{
  "n_kv_head": 4,
  "head_dim": 64,
  "init_std_up": 0.0162,
  "lr": 0.0141,
  "lr_mult_down": 3.0,
  "batch_tokens": 65536,
  "steps": 12264
}
Each number is 128 + 32 x the weight over its row's rms, rounded and kept within 0 to 255. Layers, rows and columns count from 0. Numbers have three digits each. The size before them is the row's rms in percent of the matrix's.

# gate: layer 7 MLP gate, 2048x768, rms 0.304, rows 899-920, columns 288-383
# up: layer 7 MLP up, 2048x768, rms 0.298, rows 899-919, columns 288-383
# down: layer 7 MLP down (transposed), 2048x768, rms 5.06e+04, rows 899-919, columns 288-383
gate899 103:108141126151108172125138091176142081131096054161142131106118111095096145140154088081188062077174124163133108147164132100120080087134068102128155176118068159122136115130116125134180092126154150149152121132136114080120114158124068136164094136125044089073151171160110148094120100136141165187
up899 101:121151152109150118138158105094121134140137130181127170154162140176088119126126128072178116127177172102091105177117104123156152133100161155111124123154072156181110043106095109123138139167078175147165140119133115108141143135137179146195104150116080128157095091105140167133169155155136124143
down899 097:081118090168121107179147118102150123063122149193048128125094144108122064139151120084159135123166127187157169076151104188093113103101114106086146128154147177144112113094112116164090114150178193120117144147060121090161146168099121111107131169125118154112112125139132116182190145144138204131
gate900 098:130122091089116086122125147092143112126095107120139092118101136095181148146122143163087154180201084106171115087131217116148073166163168103120136139157088103135149142148135194103100120138136112077150161082106112046092108154106075128135094081137131105114164064216122142098116135133110136114
up900 101:123146127134129125136142190151135172098123138147154114151093162134110093100103105185113097155060105160164122126145189071105163177136134137090182098107159162207130156094154069160160115122103098092113145102096165107089159214116081079133124123124152118088086124143174119141188156194141205161
down900 099:090147118197092141131145115138169145144135116111136131111124149111118127167105125141112159053158127103115176136111144098169166107156101124128155114103095116185164139132101203116146120109178122129116137156110119052063129166174048173047165129145074116144070120091164159110187172165135163128
gate901 104:096169158099131161087156115134056149097119134113130111171152158137137123136174151127174149151080150045144157128179089195124144152079169090138056089167146188091096133153185125157142132081143087109160150089202112110093128166111176174139091120068070092122114142104102121098121166126131138124
up901 105:119140099166146125078143160151151173158112159145056165063102113115122125105149106141122171149090117103087096151136108138144071164080135095116080107164102109145114083114134110140107125182146144144113113113116160157137136118082160183071168138138080103150089131110111102127090081155134137132
down901 094:110067153111119066126152182191150187165167172124121155103102173117117122154185079181098105125174128094127159164064169136140113165091189149092132131082126109144110102152151182105149168145106153086131104074116177108090053171115138136172069197101128179086088114114131103111092103137105108122
gate902 107:120085091130104098094126126148147080126078113186148170120170146121096159177062134050112148171111122143123130115114141148144111092104108106077140193160116099113139229088218141162148114115089156072151127115175106071160134121070117173107141057143103173128193147114068150107132063111164077100
up902 107:158148081132189131154176187100118065190098159190127119107174101165148086106152117140139125090122112122145145115113119127057093126176174130181092111137099091150093063117132104071177149112139159120160123169090179146198137120071152116161090173110121076126095147056082109164140127133146137135
down902 101:109099079153196157141121170094101099166099135184133070124106120190104110181130143039163082094173045113128078139107141135118097136140129134100138111158126129130146121049147140076174115115175128144162135155144133071116129141122128103114126116086103136203086144102115153117185187158125106058
gate903 095:048147163121115145107122145131101156112099135232142131139127105152126151146150076139097098075098117092112138097152110124181159190113194146165137119108119140151065110157139193148176181162121159153157092094114147131152110138174177111185163094161086160146065122165128122130099156141134092103
up903 097:164139146111138165103106157089125071112168131142142069171124101096081133167124130109145151094122126087137110102131099152153140148073206128159166123130144083118192116074148137119154087108098109096072177091109132114175119138137116080155165153107114127129143146099162106104123166169124082108
down903 099:138140104134138130178116099163118143118117149162167138180116128165109138080095119138154171076060153116129113152118128116131161072063147146169156121145108136150096166126140106070124172152130181167157129132100174141107153142130106180112130140090121106145116155073142169144098172109082108157
gate904 100:106081180091112076136083109162096103164154149140101123126127159149108146136157067155167082035144081149160134151142102148105141092137110116110158056168150147117159105155124120155169091110136154142172088129161106141161112122131160107125200144134183124134147095074177105164050029083130133072
up904 099:079119105165124154163119152121169127106113203061092134116097166139153129119170124124135115098114158119163150150138110071188139152085120155129134140156108114120160112170139113135052077132124122026191190139143116137166113135145132129097131161168080157112139100130058134129078154153185088124
down904 094:146140076090135182139139090138128143171131159123148082112123090141208092150137101126194121149151138174137163158153121151190100120135153110173162125120170121143143110106127075139145085081057168085098105135111115196090135127125140073134123166120141165150079074096135120127112109174131120068
gate905 094:165108061129150185154153154121143138083144080153184142152092152135109060095101120102110114099121156089091120195093107094095160121130153103119132100098168086087090086132121109112128127140072124126097145096129119134137122147105120181105124113152111110058169084115159097063134139086113158146
up905 095:110078152122112116151186104092120175079149138141114128095082118091111156080113128187174112129167129131127127127125174128124175148118094125079113071082080113099132128117131180167144157148101079144135104154188179101097143191115153119149050109167162146174154123076200157112128235090139221077
down905 102:132102195080153113125193138123076097120122100078094111127147160092096139050133113165137141119131172123133081093179133120096141116165138147178118152141091139113121111105174125166144104119066114132169134099114184099168138081166139141123089076174167150131095071151153131185175146141111140134
gate906 097:088123150068153071094125110065145085125144122133117172101143099093159158083129148070130150202122086137145158140139130131125130148205131158158133124105119206134121115108160089088093116118196147122084093108136110124190179165182191087108130165129124122175138137121110126081091144146136124138
up906 100:088107089132148044105154110140125080150088084157167129111165175165039150177106162158105165104107152141119077048200169121163165175121121146169130089126135081121170076127137134139068098129151143132123144083132151138072151109141123093122031075158104152127177125133096146184171142107089107192
down906 098:104139065152127118118118203179111113128157130160112144116095117122106132148107152129104149044133156103168100051182159108093080144176130157139122161134081154145087153059133106185091113167086152166123125159160128118081109133118151078096127137123135147183155133099120154158130188134103099171
gate907 098:162119178184097114109127108110138095156130090114118067100144087183163128117160100109163127155150146073118101146133122151144134147092103157097142133128098162154096106129159130127155119146075130145109157133109113086166177189121111137125098135109171074115072049147107237150170174166102159132
up907 101:216099108113096090146183151074125131159127161117133169083147125106133151117129116116159136101147143087117178120121099113161129133093095155096116162067122102145058153157153140186128119187134108147180111139132142121097179124117161179117116094130145098138093118144064215105096103099108079108
down907 101:149122130178148045072199124116131108103189108119063110161127104144130125156151116137113136151172074185087101102064121117122146134058141101101184072147146103155119156132123127153158114086079109126155139114167106164108145125137095134124138161190119104071119157166119102171115129108043146220
gate908 095:136115097202123134095116164126155099142168088114141156156117140115087097132167157131115161129106107137126115121087078124106077132192077149141151090099124137110187148190170153112176169132145209128223131210162148132142127092138132119108179138107137119107097188136140169158101094136086084106
up908 096:119090078102137060192133116103120212122108136122127147153147142202086128151144061138156125146117086073067134123185117104111166111048092111137133170061099136113103095084150131096123103136145096105116127024123114133118138155069105117141148125104152139138125150124142142173128152117121174164
down908 097:134109108126172182095119110079092171038101099136163163124104115136112115168163212134130079085126112167074083150173128129118113110060157131116079061147093090135132167144077133121146147147132145128110160116125104102188083137160127183117119114123107145137174099150166063129130094153082100142
gate909 097:093096101096129135154190142120153098127078126069091072100135087051141147122136140057115139125163131157097100094123093167059104162107135170153098122106098091151153059116091146108147152127119088094150093126138126103148130135135179163116117146129136078104139117105140160147109148109120114123
up909 098:130209128183115105171138154121134117155183157100110160102154075129133135147113132115113149169170148092144129160103156170103139138127133136072107126113185108141135114071136123135127092122158134134103140134126112147152060125177076105159101129098098154074088134166152135063160068108174116106
down909 101:097108122101098134149105170127141118197154139082051124143083111102079163108144144121153123106189158136118140117146124075157159120187089125151100096088211128149132107140120099079109122124120082094161148128096178097142105166121109096145128122128067078102095106147122098109127118179134152116
gate910 103:118003127124139159162156098140128142130136053081130157146131119122159099110075074096108110114115161089136072080123110107154100138147158114127112129137117139103143103120068161136107134146095133091095134123166182141114189093154163129105068102114137133116162089074091115215089090119090108101
up910 102:132072140098101089131142071167145185170194134101163158128158208154109176076124173098169133126125110134092118101068125107132136042066156103159084133130084120115174144100122109160126095118133151079124132087134164155102121115114179063096070165131177151074112074197066147135121135134090117155
down910 104:133146175113099133158088073068113105154192130067171148193112068162083150154152155147095141079185087143144145155124138129130134105136100106103169119086179124141150120160125106166105112187145116100139125051096133147138104141116186094107157169144144170123144093176105133060097163094143208133
gate911 095:107160088080067151111121138118119064147109123122123096056156138119130168152130059082161092119115173183114133133114141077157165108134170167099149155093148137189141126108161149118165152170114144156160092093139085081142195142084170142145094114082106081183123117118131134139141154137192100100
up911 097:112111074144113163096074138131127131101114133134135154126086081146151123069084104140168111182153134042165089099109089125160137139170167054105097149127147127105093143084125159209113100109166108179152158179167146181131089117109136124154156118171077069113108114095112142125122136142149095159
down911 100:145043137105142156115139136168074155136110092118109170085150131238122067076103166140083068104142120105117153107109071129139102125167146109156126095077172134109106131152159099178156090166119089109141147186171140156084112058174137112151081132205125145150116124054120116096115137110131155154
gate912 101:154150118069114103101135123173098091129185199127137097094138133108188162119083104111129164148181120078148171103113170131146127104096210129151115112125098104119172105136169181132174118137155147053129149111111095107143159122138109152114078128099136122186105118154140126057118156134108131127
up912 101:167097105101138162155138149106148138134252081102149142096146134110099142088066133176193165128105108127180058091161125157129124074128124118119117131145127114159088136107132134128136115114173148112123199146080145136097227124150131073155137097079083078163122128158184131109160139103106167140
down912 098:086157171141159096179143117073146104158133111090140144089134153109124093162169110150180161111105074129082068130151149104145065121128120136137096142093102168138132118122131155168107099147140108128137224113159115139088110166174108149083131119127113142144094120097077169116150119090095143082
gate913 098:185146185159138146172138161143120097142108108098129150115143141169205158114141148126141085154091125172104179148130174112153143140142070137140102123089176105124153116184086119130160109093106141087170154112111092143215149165150127183112101142074185137061121133106130116133078130131118125111
up913 098:127147138099095044109129112126133165135131155041072106115087157105130122131044123114127134168102103127152103101134173115109143121152182136114128091125109127166102125118139128099107150135132121156079107127124007087136125104139132098152107096122167133117094081209161070209122147132077103106
down913 101:123167126108074124139135122163117123119150098123147153138176114125152149116068127144130063079107128173141151130111160103117078095090182102157128126120147114117092093089149111115156186088132155164097128169089142148130126117098178156176148117064164139171143105153149152158098143108066134157
gate914 103:127132114126127086107117136102150120157082092122167067127146162171072133156182139127158105072122179121138121211164133150092084125075140130134157065157124128159151184074118141138143115100152094111070159120083157142124126137133087078091173164118173121116112095106111136085165150108073064101
up914 101:141081096158114150148078106068122107091127107087136114189063182079157123112126094170052141114140118082147127129081146124096149143117150152127125092084137114138097073129093087104085136128078132117150118188143137160065095093170116108174205105102112164104161093118147116133139104120117195163
down914 099:163049074109081142164096139128080142146083112123114120176101117118147108112139181194088175114154147124138127086128077187148124117183144143110109145116134068136084090109104124142118160161130103169135090162222177103156162146086112139164179109101140105163178106066142133109081127174118166115
gate915 103:155078131180129137144192162145104132187162110106129133215065104142119090175152205092151092158168125116127126152122158123122098119147111141170142127114111138080168137139124102130144143093198151116184106107193142129122141027185113157154120076111133090134112085150089124109089171142056119075
up915 105:127112123123163206134157128094137132136127133149117111071123146087075148120107117079096175142104124129148152093087056103126122139145091136161078192173122136178116104130141104155130162102104037148152094111130172133091129131141106147061124150184094128093102151162178146109092100156114131134
down915 101:119136101146155121131118171108171159149145133150146104102116129151118170084095105116125116169163138144132139079100085150114161127065160118179099135131124132162104111127056128157204155156127142097135135166097170134162125098052107092105098189149108142108143087130117099105126102114132110075
gate916 095:137126134102114128114114105135145146081107107085163143201091195139150118146112172152132120131081155164116144115206130134117132168105080141175090175097117119141195124113121111129139175143112107079123182158173085175119139097076156097102107088135119132168176106078170140178119176116170110084
up916 099:156112127105140084144152176145117080135124048135143103133098186100079122168142129101175127105135173184172086086145103135169151103048135103181081140164092160117166133155127113111079141112103092166145096110148126164119109139120116143089112071098148136149130158167177183123154097189173076079
down916 094:158143164099152129146157168189115143194179076202129109089143164145144090040094134158124154128119192092137138141124141080187117160133119086136083175123124143121087113138091159173153154108150116144103132095103100180119114137123135099127154170143121145076112152117138147108123122156081110156
gate917 093:192079081106100137149071143118088141085092147158198114171164117123126189190141140139135123193089145164104140155116112155094186105114127175139089147164139026164208148141142111145154125167131130173125148108152097073105140090092132129118109117162101142065081133176136136124146164110093214073
up917 096:109152119074163131135105172070131119107124172122146112141159130135109114090137138139106134116135111118138114122111077116077110088119124083143080166075117162108116089091198125161071160147165141141100163111109121111097137187188134124124123103163106133093160108169138081147148102209144164137
down917 101:176098123160141131086158163098094110158060118194156128205131110123121062176087128101161118147093107108171120092198152161104163147090174216063128128169194152156138134182108175140177133159090128162157116122174190105136080155126121140191131148145136117076167153138178150153160117112172163193
gate918 099:055128162084139111106126129191132094138088158119090101175094126129185115111171128152137086108116158047114094126113135153147101193166121126118188183106157136108113155123090140112102095105122109101111112151131099062182115152124114120146167107128187108090121129167111133109123150131117075138
up918 109:122165134161111163143209093139119148142076157079099168133094190136184151084124159175174114160166106102154119127114064093155192174137103095140103145121148153150149155174171167111136120115095098207152134139103152136102155142120171173169165133142152109064123163163077077177128116110092135173
down918 105:114091066126053146140195072082089133111100106097212101136113119151107159097137160118098202144120115120122207091168181130144136102098130177123117097137136149105105123150138123143103123076160144083109098185094140136112108174114138164111172153139134127092136122110092083161125209085146134121
gate919 097:189154158095155143148121145116130168118139131131167119165133117184082141179101187114138150151184124084195153174094092119150160100174124157117150136159116140083126078081133119084171128108155152105180181107157153111138124104102113060129122114155058133106171139147115099145158169161127096119
up919 098:120160134148093126103181081199089175139162140052158115127176139161128119114165121068153112163121135135181130058206141094138161131129135108128138097099104107072113162142090066146130130106082176142127087134177165087091129119085103099128135143150072146098109168078123139176122092125133108115
down919 100:161187128156101154101079101123084148185146184129158143186154082150121176128127132102171119110152162108141167157149063201110116114115154135161090095090150135133098105162163123115104109077114088144100148116123174091142154102124132118097117094215132124156201147123145155172174137080112120150
gate920 092:145138173128143055143115140130099178131130111098130120104154113167166100144149105099095114126147123140129092062086111101144108128168139127126126077090146128095125133181131085194084160113167115159103137063081136069182126130162152173132125156109098089115139168151104140099121082117060121132